Weights of a small transformer language model.
Size: 13 layers, width 768, 12 heads of 64, MLP 3072 SwiGLU, vocabulary 32000.
Architecture: RMSNorm before and after each block, rotary positions, no biases in attention or MLP, untied embeddings, normalized queries and keys, attention and MLP in parallel, some layers without positions, shifted keys, hashed n-gram embeddings.
Training: a variant of Muon for these matrices, 8668 steps.
Each number is 50 + 15 x the weight over the matrix's rms, rounded and kept within 0 to 99. Layers, rows and columns count from 0.

# layer 9 attention value, 768x768, rms 0.0335, rows 10-37, columns 512-639
51 44 57 49 83 64 33 93 48 28 69 85 46 25 60 36 53 33 65 57 54 73 53 57 35 53 71 58 37 34 48 46 49 29 45 26 24 28 33 22 75 69 22 42 48 72 46 73 84 38 46 58 46 53 58 38 44 37 64 49 59 81 30 58 55 62 59 38 37 35 48 58 46 43 56 53 41 56 40 50 54 54 52 52 41 72 66 68 60 44 35 33 63 43 58 66 59 41 42 18 55 46 12 53 77 22 46 68 62 41 42 74 33 53 38 49 43 61 65 62 59 68 55 53 49 33 40 47
48 35 26 38 68 47 31 58 21 42 39 54 46 42 50 43 53 60 65 57 51 46 71 69 78 24 55 56 43 83 26 29 46 26 65 43 44 43 41 56 39 46 61 56 32 52 47 79 68 63 38 61 46 81 44 48 47 11 55 32 55 68 46 47 53 59 51 40 49 43 48 55 29 36 52 40 43 28 50 56 76 64 50 31 86 49 39 26 74 52 21 20 60 41 72 22 49 57 27 66 42 42 55 67 42 45 38 63 55 99 43 47 60 54 27 31 59 51 61 61 57 48 52 42 36 59 55 44
13 39 33 52 65 55 41 62 49 39 20 65 64 33 39 27 29 41 53 58 39 47 72 42 31 53 61 34 44 59 52 30 51 54 42 37 37 45 85 53 71 53 85 80 76 38 29 44 51 61 43 56 49 62 85 65 44 45 50 53 47 26 51 64 72 54 40 65 38 64 53 54 49 59 41 31 69 73 59 52 82 56 51 64 37 55 31 46 68 21 60 33 36 64 75 68 76 44 61 32 78 43 47 36 42 49 07 48 35 58 44 64 60 25 36 59 42 51 65 27 42 78 41 51 86 39 41 52
86 26 67 63 45 24 36 47 31 64 66 53 46 38 51 43 58 26 43 37 45 50 59 48 74 48 60 53 36 38 42 45 50 38 61 32 63 28 18 40 44 78 46 43 30 52 53 54 59 46 54 58 59 48 44 47 43 57 80 54 55 47 26 48 54 45 60 40 55 49 62 41 72 56 70 73 62 54 51 53 79 72 62 55 59 49 32 28 51 54 65 40 55 28 28 20 64 27 54 35 62 74 29 52 58 64 36 60 32 62 63 55 59 59 12 44 37 36 35 81 48 34 49 73 40 58 34 41
70 76 43 49 49 18 48 53 65 65 37 65 45 54 50 61 51 65 48 40 41 39 46 34 52 43 63 36 42 41 31 42 57 69 37 75 38 61 69 47 29 72 37 53 50 43 27 43 56 49 45 52 21 66 45 60 63 20 64 58 57 22 54 66 27 47 66 48 58 71 57 72 47 64 20 39 47 29 38 45 67 63 53 72 48 47 57 59 47 43 38 65 37 37 19 56 71 67 69 47 74 56 54 58 35 46 45 68 75 39 43 54 21 39 46 22 60 63 50 20 54 46 33 43 53 60 73 41
42 19 74 60 72 72 37 57 41 59 65 34 37 71 50 19 45 84 72 48 82 43 52 31 48 52 46 40 39 69 80 37 67 76 45 76 52 44 09 41 41 42 37 92 52 54 45 42 55 44 51 64 37 50 72 43 43 32 33 44 65 50 40 36 74 88 41 65 58 27 59 59 39 53 37 58 55 69 69 53 69 58 54 48 49 79 27 72 68 28 53 48 28 50 17 41 80 60 27 46 66 78 39 81 61 44 36 26 51 56 27 61 59 24 51 42 52 77 41 47 37 45 51 59 99 51 51 82
20 36 57 34 82 68 25 39 51 53 63 58 45 56 53 47 55 67 35 67 50 40 47 75 67 51 36 49 41 41 59 56 41 56 39 35 50 28 34 51 37 28 43 62 37 51 37 45 61 61 42 50 43 57 68 40 49 89 45 33 41 55 50 57 67 54 59 69 35 64 49 47 31 61 54 64 42 76 60 57 38 66 56 69 72 45 42 70 77 57 38 27 53 43 21 67 39 68 54 45 37 46 80 43 45 69 60 50 58 60 17 44 50 46 59 40 34 36 36 53 52 68 36 30 51 06 55 59
75 83 76 51 34 36 47 61 33 77 55 56 34 54 54 35 48 36 61 63 41 51 56 53 50 65 57 68 50 40 30 55 49 46 76 51 68 49 55 62 97 53 46 37 63 39 45 66 53 73 49 34 70 98 60 69 14 76 51 44 75 64 68 34 28 49 54 72 40 57 54 65 43 58 53 74 62 39 55 40 62 41 60 65 46 38 22 28 31 78 64 70 11 38 40 67 51 67 43 83 17 44 65 41 63 44 27 30 69 55 40 61 79 51 31 68 38 48 77 52 63 64 64 39 42 64 54 55
74 52 57 57 66 42 59 66 46 45 47 40 63 50 23 79 40 55 48 46 48 34 33 65 67 48 59 22 53 49 66 84 50 64 63 31 70 38 57 70 37 93 42 59 41 58 49 65 68 68 54 35 56 35 86 66 56 51 42 42 83 16 49 81 42 46 42 38 35 48 59 65 11 64 62 43 78 38 80 42 54 95 42 63 44 44 56 79 28 50 42 52 45 38 23 37 68 60 71 53 39 77 51 71 26 49 63 47 53 49 66 39 48 64 36 33 44 40 39 34 53 53 19 33 27 45 66 74
77 50 35 43 51 61 31 55 49 24 70 66 35 42 55 69 45 64 76 50 72 45 71 39 45 41 61 35 66 51 30 89 42 57 37 65 38 54 71 53 63 33 48 50 70 48 47 32 61 46 72 44 52 52 42 40 68 50 51 67 20 41 34 70 49 35 54 45 36 55 75 29 46 57 34 36 35 19 40 37 52 41 48 38 58 59 40 21 25 34 75 51 56 42 56 34 39 37 48 78 40 52 26 63 45 41 29 64 71 54 62 35 48 44 57 48 80 24 37 49 61 48 64 72 43 65 35 51
45 32 57 46 42 80 45 34 60 12 31 40 86 62 66 61 46 55 71 75 69 34 53 30 52 52 63 32 60 27 61 38 25 41 49 68 45 71 40 42 50 55 52 45 67 58 50 45 40 54 54 46 68 38 49 30 47 56 45 47 29 34 25 81 63 46 45 51 90 31 63 60 36 42 40 59 58 36 19 61 58 41 51 38 46 55 56 47 54 57 61 52 76 67 28 74 62 67 44 49 70 31 65 59 26 75 50 24 29 25 81 71 53 72 55 27 71 47 60 66 47 57 58 62 37 36 38 08
43 28 46 58 40 32 43 58 38 85 59 40 49 57 74 71 78 39 63 52 44 23 81 66 89 53 49 40 72 36 54 55 64 52 43 67 43 33 35 43 81 28 33 68 22 53 51 56 28 81 44 46 10 62 38 48 36 51 60 54 41 39 55 49 69 41 34 34 57 63 67 50 20 45 36 40 77 51 55 61 67 39 55 73 63 54 38 76 26 44 68 50 34 60 84 64 63 41 61 54 37 44 60 35 76 29 26 58 26 21 47 61 76 65 75 54 59 74 66 54 77 63 32 59 31 85 31 60
27 20 54 56 55 32 46 53 33 26 52 50 48 37 46 57 35 44 35 74 54 54 37 36 50 67 29 79 50 38 24 35 61 43 43 54 51 50 87 84 56 50 34 48 57 59 34 68 81 55 35 44 25 49 45 56 56 51 55 53 21 70 68 34 49 63 54 79 62 50 41 69 60 74 75 24 48 36 49 56 53 35 23 53 39 47 48 46 44 83 61 60 28 28 53 18 18 52 51 39 72 27 40 46 45 69 39 74 65 57 69 54 30 26 65 33 42 56 47 46 56 41 31 45 46 70 52 37
34 47 60 41 74 28 26 89 25 56 42 59 08 43 83 23 51 35 47 22 53 70 41 42 19 35 63 50 38 47 68 35 83 74 29 61 60 24 41 25 68 46 74 53 37 88 59 44 56 39 26 25 50 44 30 58 44 39 50 38 49 25 64 49 46 57 77 55 45 56 45 46 37 70 45 20 57 79 61 48 59 82 56 81 67 22 90 61 38 48 24 24 63 56 58 50 61 47 29 59 53 35 47 54 43 51 42 74 33 69 59 57 24 42 54 56 57 33 77 35 46 41 52 65 55 80 53 60
55 24 63 50 62 66 25 55 59 39 49 58 02 60 47 70 50 42 63 73 54 48 52 42 35 29 44 25 67 66 39 36 13 79 42 76 64 72 54 42 40 25 81 39 38 26 75 44 78 67 71 59 32 40 40 49 64 47 45 70 89 45 38 49 58 26 47 41 50 51 81 51 60 47 66 26 70 75 52 42 28 20 63 42 44 66 69 59 32 50 40 37 68 53 57 33 28 46 29 39 67 68 43 47 71 32 24 56 35 39 80 48 32 74 55 77 64 32 43 63 67 42 42 24 50 23 35 29
78 55 32 34 15 64 55 76 70 45 59 51 59 65 67 51 52 46 26 67 43 38 44 38 42 48 66 58 34 61 53 54 60 42 58 59 29 37 74 34 51 49 73 79 66 70 35 56 58 47 45 76 72 60 59 43 47 73 39 41 55 73 62 48 54 38 38 36 58 44 28 71 16 27 37 83 33 27 23 41 39 67 59 69 44 43 55 72 55 51 62 35 54 50 26 57 36 59 50 36 37 61 24 60 52 48 64 54 71 58 44 62 05 46 06 39 35 52 58 80 48 32 31 55 57 40 26 52
44 55 41 36 50 51 70 46 43 62 64 60 74 71 51 47 79 46 42 47 22 72 17 50 42 42 51 65 58 60 57 50 35 70 50 86 24 30 77 44 48 29 58 86 32 52 52 75 52 33 49 68 58 43 65 44 36 52 58 64 37 32 16 62 40 38 44 63 28 89 33 32 52 71 36 37 34 79 57 59 33 53 70 58 53 52 49 31 35 77 65 37 59 18 52 57 62 45 78 16 40 78 55 61 70 37 54 51 22 30 30 50 35 47 61 44 29 43 60 58 27 44 51 59 46 65 54 47
22 52 13 48 43 37 46 44 66 71 74 68 39 31 43 47 41 35 34 55 19 61 42 63 64 34 60 29 43 40 72 67 51 39 54 22 40 43 59 48 57 39 46 06 47 43 52 08 32 66 35 46 38 41 51 35 52 66 60 56 57 69 48 58 31 51 44 40 75 45 47 89 42 28 74 62 31 68 41 50 49 66 40 63 78 43 42 38 10 78 38 36 70 50 70 52 63 58 32 52 41 89 72 43 61 25 76 33 29 27 19 48 21 54 46 34 59 76 55 60 00 60 62 39 50 39 65 44
44 37 41 70 39 56 71 44 50 54 55 54 29 66 50 73 62 78 72 44 33 42 55 20 36 33 45 42 47 55 56 43 57 40 38 52 48 72 74 41 58 45 55 56 61 70 47 41 49 51 76 32 38 37 26 68 48 77 35 55 36 40 40 52 56 44 79 58 74 63 37 48 33 49 35 14 57 55 35 60 50 40 38 46 84 58 52 54 50 68 56 47 53 70 47 82 64 40 49 54 34 62 40 34 67 16 48 55 72 55 56 19 46 40 54 52 42 56 66 51 43 55 52 54 39 40 38 73
68 53 56 49 53 77 51 50 52 33 56 49 76 43 44 09 53 20 45 26 40 18 57 38 52 47 56 76 28 56 48 40 68 53 44 50 48 30 79 34 68 42 49 42 72 17 70 50 57 47 36 59 61 42 53 23 60 53 44 56 36 67 27 28 52 64 45 27 60 44 90 41 65 46 55 42 46 27 29 40 59 38 41 55 43 65 66 64 50 55 62 49 48 53 40 46 42 65 60 35 49 46 55 89 75 60 55 80 31 58 43 81 62 59 44 56 44 74 58 53 25 42 36 46 37 47 64 65
70 45 44 72 50 48 43 33 79 21 53 57 58 42 24 47 53 66 35 40 40 65 57 35 49 78 32 45 80 91 46 63 51 48 37 22 56 60 39 55 36 62 54 48 48 39 63 77 30 60 61 88 31 78 28 44 56 56 60 67 39 67 44 43 36 33 65 34 68 56 63 60 52 58 45 46 43 33 19 49 46 58 68 39 37 32 64 49 54 74 62 42 55 27 35 56 34 25 31 30 40 38 49 36 36 19 61 68 36 52 56 36 49 44 38 56 55 50 17 57 45 29 41 54 36 74 55 59
49 64 67 57 59 97 15 47 52 20 55 46 06 69 33 42 91 26 33 56 45 60 68 66 56 24 31 30 38 78 64 51 76 58 50 48 60 43 41 59 48 51 48 55 62 34 52 48 42 62 14 70 58 41 45 38 75 49 65 39 64 52 58 55 71 62 45 62 26 71 10 55 55 32 69 66 42 38 46 63 64 32 70 41 47 24 59 31 59 41 38 56 42 43 55 55 48 45 56 41 41 19 67 18 64 66 55 52 68 30 44 44 51 57 36 46 45 52 16 54 74 27 41 32 53 67 61 40
50 53 64 65 41 42 60 17 49 72 37 59 55 30 56 65 60 49 57 49 30 43 33 41 77 39 69 57 46 57 73 54 47 37 65 60 34 65 57 44 52 52 55 64 58 42 48 59 29 41 49 55 67 50 46 53 41 53 45 65 53 73 49 40 59 34 30 54 62 52 43 43 01 22 44 64 46 46 51 63 30 20 50 17 54 08 49 53 52 69 62 58 37 54 67 42 37 49 43 56 53 76 62 56 45 47 39 53 48 55 66 38 58 24 56 58 38 67 61 37 33 29 61 52 60 63 77 79
25 36 61 68 38 56 51 58 51 48 50 47 71 26 42 29 50 36 18 48 40 47 68 48 24 42 72 41 33 31 51 74 26 52 38 69 47 22 40 37 54 15 55 40 70 35 57 61 47 17 58 47 58 47 26 41 76 56 42 58 28 49 59 50 46 69 53 78 29 50 64 75 40 44 38 42 61 29 32 38 58 51 40 60 59 51 62 39 30 59 49 55 70 41 63 80 20 51 65 62 69 70 58 57 54 50 75 55 52 34 41 00 67 63 68 32 53 67 24 56 35 49 64 18 34 57 55 46
53 55 59 34 57 51 33 81 42 61 77 54 46 38 44 41 61 42 62 31 77 46 35 58 62 59 27 68 60 43 47 44 56 53 57 50 63 63 41 72 38 57 64 43 62 52 60 62 49 50 52 34 72 59 47 58 60 46 66 27 61 35 44 69 34 56 33 44 74 31 41 53 63 55 26 49 46 51 43 47 29 57 53 41 72 49 44 66 26 50 42 38 62 24 31 34 42 44 71 78 40 58 58 65 75 63 44 51 44 60 59 80 72 61 33 32 53 57 42 57 57 56 43 54 48 41 59 37
58 79 70 30 33 58 54 36 66 57 38 63 38 86 54 28 63 22 45 37 42 53 63 21 54 36 71 67 40 36 43 41 47 86 48 77 56 74 32 57 50 37 63 18 31 76 56 60 76 12 44 52 55 40 53 61 67 15 47 59 31 57 42 47 49 52 67 43 55 39 51 64 47 40 46 74 33 65 28 58 64 45 36 27 45 62 58 55 65 58 49 48 37 45 57 43 46 44 48 92 96 60 65 57 63 54 34 31 58 41 58 46 55 84 39 49 44 32 65 31 65 29 37 24 37 40 50 61
48 53 62 37 32 59 57 79 58 58 67 78 63 48 67 52 54 59 54 51 52 42 73 42 31 56 33 37 45 58 38 47 64 39 75 40 21 64 32 65 73 54 81 88 53 43 31 66 42 62 66 43 50 41 46 65 44 81 56 53 42 57 51 35 45 76 84 47 20 45 58 43 23 59 71 49 40 52 72 44 46 62 66 63 53 61 38 50 57 15 44 60 40 45 38 66 59 63 33 63 40 29 52 36 31 57 47 56 67 38 59 73 56 28 52 57 55 55 16 28 59 66 58 30 65 34 29 79
25 41 67 64 73 36 71 69 11 45 48 58 50 41 39 16 52 87 55 54 61 53 55 63 36 42 60 42 43 40 53 37 54 53 74 18 43 29 56 49 59 73 42 59 70 45 33 68 45 62 31 65 53 51 53 47 56 38 79 65 46 32 47 37 41 35 43 23 53 35 67 50 45 24 77 67 46 57 64 51 77 45 55 78 50 35 49 17 48 62 44 08 64 30 65 61 79 26 58 33 57 37 59 65 50 61 48 73 71 46 38 73 56 55 58 75 33 73 43 92 34 44 42 29 37 66 67 35
# layer 9 attention output (transposed), 768x768, rms 0.257, rows 10-36, columns 512-639
36 43 32 53 63 23 55 35 59 48 33 50 51 63 37 33 41 27 51 39 62 50 51 33 56 28 55 78 49 67 62 47 62 26 21 31 30 08 50 42 59 40 54 43 80 48 52 54 31 30 44 66 47 52 35 49 30 37 46 55 74 49 39 65 51 44 49 51 58 49 63 59 64 59 37 50 31 17 51 49 39 60 51 53 30 74 30 22 54 61 44 62 79 45 68 59 40 20 50 26 39 50 29 62 50 81 63 36 57 34 59 44 24 54 43 47 39 48 65 60 73 53 35 41 67 74 36 43
46 28 45 46 40 54 27 54 37 17 66 29 76 47 67 26 74 47 78 74 48 44 60 38 47 40 53 68 65 24 62 49 41 29 58 23 42 52 28 30 47 50 67 63 70 73 20 63 42 35 17 57 53 78 38 40 53 24 56 64 24 30 68 55 45 65 58 62 57 77 89 31 63 79 38 25 90 29 52 53 35 63 49 42 40 47 59 49 58 43 41 34 61 53 61 69 61 42 39 47 79 48 35 67 50 51 39 68 35 67 63 37 79 53 60 58 82 53 26 58 59 29 57 46 43 61 52 50
41 33 35 48 77 55 24 36 39 72 49 47 42 59 56 51 52 46 40 27 51 42 41 53 56 38 61 37 51 49 46 26 46 77 42 66 33 47 68 22 68 45 67 12 54 83 30 37 67 34 68 60 63 38 66 31 55 54 39 77 51 28 28 43 49 44 02 56 51 54 48 49 39 44 39 30 52 50 32 31 41 57 54 49 35 86 42 68 57 56 60 36 45 39 64 44 27 35 43 53 74 58 49 29 65 73 25 54 35 50 42 51 61 16 44 46 62 53 24 48 48 47 50 34 45 33 63 44
39 36 82 38 32 19 59 69 37 28 73 47 49 58 45 35 53 56 51 61 73 54 49 51 75 47 38 73 47 39 61 27 53 46 55 22 46 50 58 41 66 49 48 56 30 47 42 34 54 35 40 56 65 50 39 31 57 38 47 61 62 32 11 55 59 61 37 37 44 55 69 38 40 54 64 44 39 69 62 40 62 50 75 47 50 41 70 53 68 54 60 54 10 53 37 35 42 42 52 51 40 32 44 21 45 36 76 48 30 63 70 68 52 15 49 37 60 27 37 59 11 55 52 63 59 43 43 57
51 46 38 43 37 43 39 45 58 62 37 86 71 55 59 82 46 61 65 51 45 64 46 76 74 58 59 56 59 58 38 87 55 76 47 32 53 70 41 50 52 74 34 45 49 75 45 49 42 43 48 44 40 44 38 67 49 71 49 27 66 39 35 51 58 58 47 51 51 44 55 53 53 38 65 48 29 51 63 30 37 70 23 46 73 43 63 44 43 42 41 58 44 57 59 52 36 40 36 40 49 46 73 35 47 44 42 43 61 60 69 57 64 31 75 64 61 38 56 49 42 41 46 50 65 45 89 40
66 39 38 54 33 77 85 44 56 72 32 59 45 58 41 25 41 49 65 56 53 23 58 15 45 33 30 47 43 46 99 87 33 36 44 54 50 54 39 46 30 53 74 60 99 56 70 37 24 46 38 52 54 57 34 34 63 62 55 38 35 57 72 50 66 75 44 63 49 35 42 56 51 73 32 41 20 66 60 64 75 83 54 56 65 60 51 59 61 50 68 61 37 67 53 30 61 55 53 42 30 61 42 66 41 50 61 37 38 50 24 45 37 71 57 43 28 47 62 41 29 42 33 56 53 77 35 40
51 58 46 63 66 45 38 54 30 34 43 54 69 41 37 48 41 51 59 48 38 36 45 45 50 34 06 50 63 77 75 62 44 67 44 50 34 34 35 71 32 78 50 64 35 41 44 27 23 64 50 64 67 85 61 42 34 25 32 19 51 75 42 59 73 50 54 73 29 39 54 69 70 36 15 50 59 47 47 66 57 60 38 63 52 61 70 46 52 69 18 52 49 47 58 75 47 34 79 62 42 52 67 42 37 53 69 46 71 52 37 30 57 68 68 35 43 54 44 47 33 34 37 38 59 31 43 63
51 57 91 47 42 55 31 58 62 50 48 56 40 54 35 66 51 32 58 31 35 39 37 74 62 27 57 42 46 54 64 83 58 44 77 54 47 47 41 52 65 53 60 42 39 25 47 53 74 56 45 36 51 80 68 24 19 32 74 37 44 60 77 39 63 45 31 33 57 46 41 92 38 44 39 50 66 56 72 43 04 46 38 65 07 78 49 45 41 73 53 66 45 32 65 56 35 52 54 89 42 66 83 46 46 61 32 27 67 36 29 46 44 61 62 40 45 72 58 26 60 70 84 49 54 61 51 49
55 40 55 57 37 46 53 77 34 27 70 28 55 20 52 41 32 39 64 99 79 31 67 51 36 44 54 62 53 57 51 64 41 70 27 59 77 67 54 40 54 50 01 57 68 58 47 37 61 74 56 33 77 42 44 47 43 41 51 57 26 54 51 31 58 39 45 64 54 72 62 37 71 69 73 26 54 45 75 56 52 51 50 59 47 38 51 67 40 56 72 32 51 41 21 36 39 74 68 79 67 73 45 53 54 35 58 37 66 74 63 53 61 41 62 45 49 30 57 63 57 40 58 40 37 54 62 34
52 54 70 50 52 75 50 45 63 48 72 60 79 29 55 41 39 57 25 59 44 62 66 48 57 56 50 58 34 34 30 69 53 76 52 35 43 45 23 46 50 80 74 28 70 65 31 34 35 50 34 46 58 36 58 78 72 59 32 47 38 86 32 66 39 50 69 44 26 74 53 25 47 73 77 83 46 43 56 58 56 57 68 38 49 60 30 42 56 40 78 40 60 46 85 47 42 56 38 48 63 41 09 50 48 56 45 41 41 50 53 59 62 47 54 36 78 05 43 47 59 38 46 44 60 19 65 73
56 43 25 62 74 41 31 63 58 32 27 02 59 53 61 17 47 48 26 48 51 49 66 24 41 65 40 32 56 49 36 66 75 59 39 55 83 18 54 62 38 59 39 41 72 49 38 41 12 48 45 29 55 41 46 40 46 82 50 35 38 72 19 56 42 55 37 51 42 47 45 34 49 79 56 48 32 37 30 72 31 35 39 63 77 60 45 51 23 49 25 28 31 58 66 53 57 70 53 57 55 32 23 54 44 36 54 53 48 68 58 52 66 42 47 23 58 39 61 75 71 60 40 62 41 58 50 56
25 41 37 73 37 55 36 59 57 70 49 46 45 37 24 29 76 58 39 64 50 16 44 46 59 58 48 60 64 67 28 65 52 46 53 54 30 54 52 54 67 75 55 40 64 47 91 90 13 61 29 31 37 08 48 18 20 70 40 82 59 48 43 83 49 37 48 25 55 57 48 35 44 70 66 48 71 46 36 53 51 58 41 57 64 25 69 60 63 24 45 66 21 60 69 48 38 61 72 36 76 44 42 24 48 40 14 72 16 46 77 50 54 71 74 37 71 43 59 80 90 58 34 67 41 54 51 42
79 46 41 01 21 28 41 51 59 49 57 48 61 67 56 61 47 55 49 48 39 29 52 38 71 62 42 44 61 29 34 33 44 50 28 28 06 62 38 60 60 35 39 53 44 34 45 84 56 82 31 54 63 33 46 61 54 55 72 53 45 49 58 28 48 45 50 40 61 64 89 40 36 51 73 52 13 21 70 73 29 47 67 68 51 35 57 37 42 39 34 44 38 29 83 37 42 40 63 37 56 61 49 40 62 66 75 53 08 69 67 45 52 33 55 59 64 32 65 58 71 56 19 61 22 45 31 38
37 65 33 39 88 69 49 39 40 58 30 55 53 48 45 53 48 52 57 35 68 65 47 58 44 53 58 62 49 14 74 40 60 67 62 21 63 23 46 62 43 21 52 53 70 62 55 40 57 39 57 49 46 27 62 43 39 35 56 40 64 58 15 52 35 48 56 29 44 55 36 56 34 51 48 47 68 51 58 61 56 59 57 59 66 51 73 43 47 55 62 51 52 58 33 30 44 62 61 45 41 44 25 49 10 69 54 80 80 45 61 61 53 52 34 45 42 77 99 36 44 70 65 48 61 40 50 80
59 66 56 43 74 41 37 64 77 47 35 41 27 25 42 52 51 52 62 43 60 47 46 31 44 56 59 52 56 53 50 69 41 50 64 32 47 55 27 47 58 53 58 52 56 41 79 25 53 60 51 43 29 46 48 22 43 54 61 80 46 69 41 43 51 53 30 48 47 67 45 51 58 61 84 58 36 62 42 33 39 57 50 35 50 65 56 89 60 41 65 51 63 73 49 52 54 91 30 75 61 53 40 40 52 41 95 33 31 33 55 57 49 54 60 92 56 52 36 60 58 53 26 30 41 54 51 25
68 61 00 43 52 46 74 59 80 80 43 54 77 76 29 54 47 47 52 52 67 54 55 50 48 48 55 62 40 70 77 32 47 54 28 59 50 28 66 37 72 99 47 61 50 23 70 39 79 43 24 46 67 69 50 51 69 49 28 51 24 38 25 38 20 32 62 53 53 47 69 63 23 57 51 20 22 40 57 56 55 58 56 23 38 52 24 67 45 47 21 61 48 45 48 60 47 62 59 41 18 55 63 43 28 41 50 35 54 61 26 64 63 42 45 58 10 45 42 75 60 51 72 34 58 51 61 52
38 64 68 41 64 43 68 54 55 86 36 50 25 55 59 35 43 63 59 57 56 31 39 50 64 37 65 23 73 54 60 75 59 64 34 54 53 29 45 31 50 42 58 42 59 71 45 62 60 29 39 81 60 55 80 62 50 54 39 38 50 38 53 66 52 17 19 80 62 81 38 55 39 46 21 35 28 51 51 29 53 76 72 32 52 69 35 39 60 56 43 66 60 57 60 69 40 61 70 60 74 21 44 39 44 51 69 27 46 41 49 42 43 47 38 69 26 34 35 28 51 53 51 48 52 55 23 25
46 57 20 80 70 37 45 73 87 50 55 35 57 30 37 46 73 64 51 48 43 53 69 55 62 39 40 28 59 44 72 64 33 54 51 49 38 59 51 56 29 37 46 22 43 61 63 37 39 71 35 38 30 58 56 40 76 47 58 88 86 64 36 44 19 41 42 10 57 23 66 60 58 44 54 75 53 58 43 19 46 53 42 46 60 15 16 39 51 61 23 43 47 91 22 39 63 35 48 55 25 51 43 38 63 43 95 44 88 49 43 48 15 40 41 31 54 61 59 64 50 70 75 58 70 53 65 51
54 31 50 70 63 59 43 45 60 28 33 60 56 62 64 56 19 53 30 79 61 55 38 50 50 45 65 52 32 48 55 21 38 57 77 33 52 38 92 66 43 63 62 33 36 72 56 56 27 45 13 42 45 48 47 69 27 53 35 36 38 50 41 63 49 59 44 34 52 50 46 40 40 60 42 29 31 80 29 44 39 42 63 67 47 62 61 81 54 66 48 32 24 50 87 82 67 43 54 37 83 46 64 57 34 47 43 54 51 33 38 47 44 63 22 20 23 55 81 58 39 38 40 55 71 37 26 40
73 44 69 44 67 71 21 68 70 47 50 66 53 57 54 54 39 49 38 35 48 68 26 32 55 40 76 35 40 72 58 33 36 47 41 58 48 26 35 53 23 54 48 30 37 30 41 77 47 57 72 82 41 33 53 33 41 41 59 41 40 43 55 55 44 38 49 51 70 16 27 49 54 55 64 30 46 44 43 40 43 30 72 39 25 66 41 62 38 39 65 51 36 29 46 65 39 46 23 43 57 47 65 42 36 78 54 17 42 63 58 52 85 69 41 68 37 24 28 60 62 45 50 69 41 54 61 59
60 58 30 29 47 45 36 48 69 42 39 65 44 46 58 50 31 62 45 53 54 50 33 18 62 60 72 55 17 76 32 58 46 43 60 29 44 48 49 69 56 33 35 44 46 45 46 44 47 61 42 49 34 38 52 52 30 33 50 53 55 67 61 59 39 69 68 10 63 73 37 40 37 80 58 29 40 60 72 45 63 70 41 45 55 56 18 61 47 63 63 84 52 55 57 64 31 47 48 60 51 16 33 51 69 52 60 52 72 51 50 49 62 49 39 21 47 27 42 49 45 60 57 51 15 57 56 59
65 59 88 70 65 64 52 73 50 54 35 69 50 74 55 82 66 64 71 18 53 44 62 58 49 35 55 64 46 42 84 69 34 32 45 52 70 36 68 47 35 56 55 60 29 65 44 66 40 33 71 61 72 41 35 75 50 43 34 35 63 55 39 32 71 20 41 58 57 76 62 43 67 46 56 54 77 42 46 56 45 48 31 60 52 25 49 76 42 68 11 83 50 31 32 71 42 37 42 71 81 63 77 34 84 49 27 72 53 56 46 50 46 44 31 40 26 83 40 69 26 52 58 37 38 26 44 65
62 26 40 56 49 45 44 63 56 49 51 43 77 69 42 37 17 63 66 73 79 42 41 59 49 43 66 34 79 25 58 51 57 57 38 51 34 72 78 56 36 08 47 52 50 13 87 60 51 26 71 78 59 82 30 66 68 51 47 44 61 44 41 48 38 37 62 24 50 64 36 27 37 64 68 66 36 80 50 43 39 45 52 59 41 50 49 59 30 62 51 72 50 50 65 40 86 54 60 53 45 50 28 55 37 39 32 42 41 29 46 58 47 34 48 63 46 47 36 41 45 72 30 49 57 41 28 47
48 72 51 34 31 60 64 45 63 39 21 73 49 77 41 41 28 43 60 67 52 37 51 57 70 68 50 56 57 56 29 53 59 38 20 64 60 38 25 23 43 58 39 53 53 61 26 36 35 23 46 43 38 58 38 65 61 55 21 43 64 26 55 66 28 26 34 56 55 34 57 68 87 44 56 40 54 36 42 50 45 43 56 60 43 50 47 58 09 44 50 60 49 51 76 38 43 55 47 77 46 59 53 93 85 47 25 38 36 41 39 41 68 65 55 42 55 58 34 42 16 55 39 45 69 31 65 11
27 63 55 33 16 56 27 71 31 58 66 49 31 66 31 21 38 52 60 49 61 21 47 60 39 58 59 46 23 34 24 62 41 54 51 36 29 52 18 42 38 55 39 66 46 52 44 67 50 41 63 51 70 63 44 26 69 35 20 63 80 51 76 75 55 59 44 54 78 39 60 43 49 57 52 56 62 18 71 49 58 45 47 12 86 38 63 64 34 70 39 37 81 57 44 38 42 53 51 52 63 43 57 64 48 49 46 44 51 58 63 49 40 75 48 34 71 49 39 50 40 54 77 30 48 43 51 37
77 36 76 53 46 45 58 41 57 18 42 56 53 35 55 39 32 53 82 75 73 48 49 40 28 67 58 45 45 58 54 48 77 62 74 41 73 62 56 37 73 47 61 30 53 51 55 53 77 49 53 38 39 35 35 74 56 51 70 57 77 53 18 73 39 45 54 72 54 73 70 38 68 46 46 52 44 43 77 09 53 51 18 35 60 46 29 59 43 51 49 62 47 40 67 79 87 54 33 42 78 29 43 70 37 38 49 39 43 94 62 55 36 66 33 25 64 35 48 27 74 40 34 69 39 56 50 41
50 37 77 59 36 41 68 55 37 32 58 65 72 60 52 68 73 41 69 44 64 27 31 51 31 43 30 25 34 71 44 42 56 57 64 50 61 46 67 40 57 62 51 85 45 43 44 63 57 60 71 58 50 49 38 31 49 49 61 50 69 50 43 04 61 56 36 32 73 42 84 52 45 56 52 21 43 51 59 58 60 62 51 61 56 69 49 71 54 38 43 56 58 61 67 53 28 47 62 39 55 59 38 33 62 55 55 20 40 92 59 60 36 64 44 39 48 41 19 18 45 48 52 40 25 74 47 74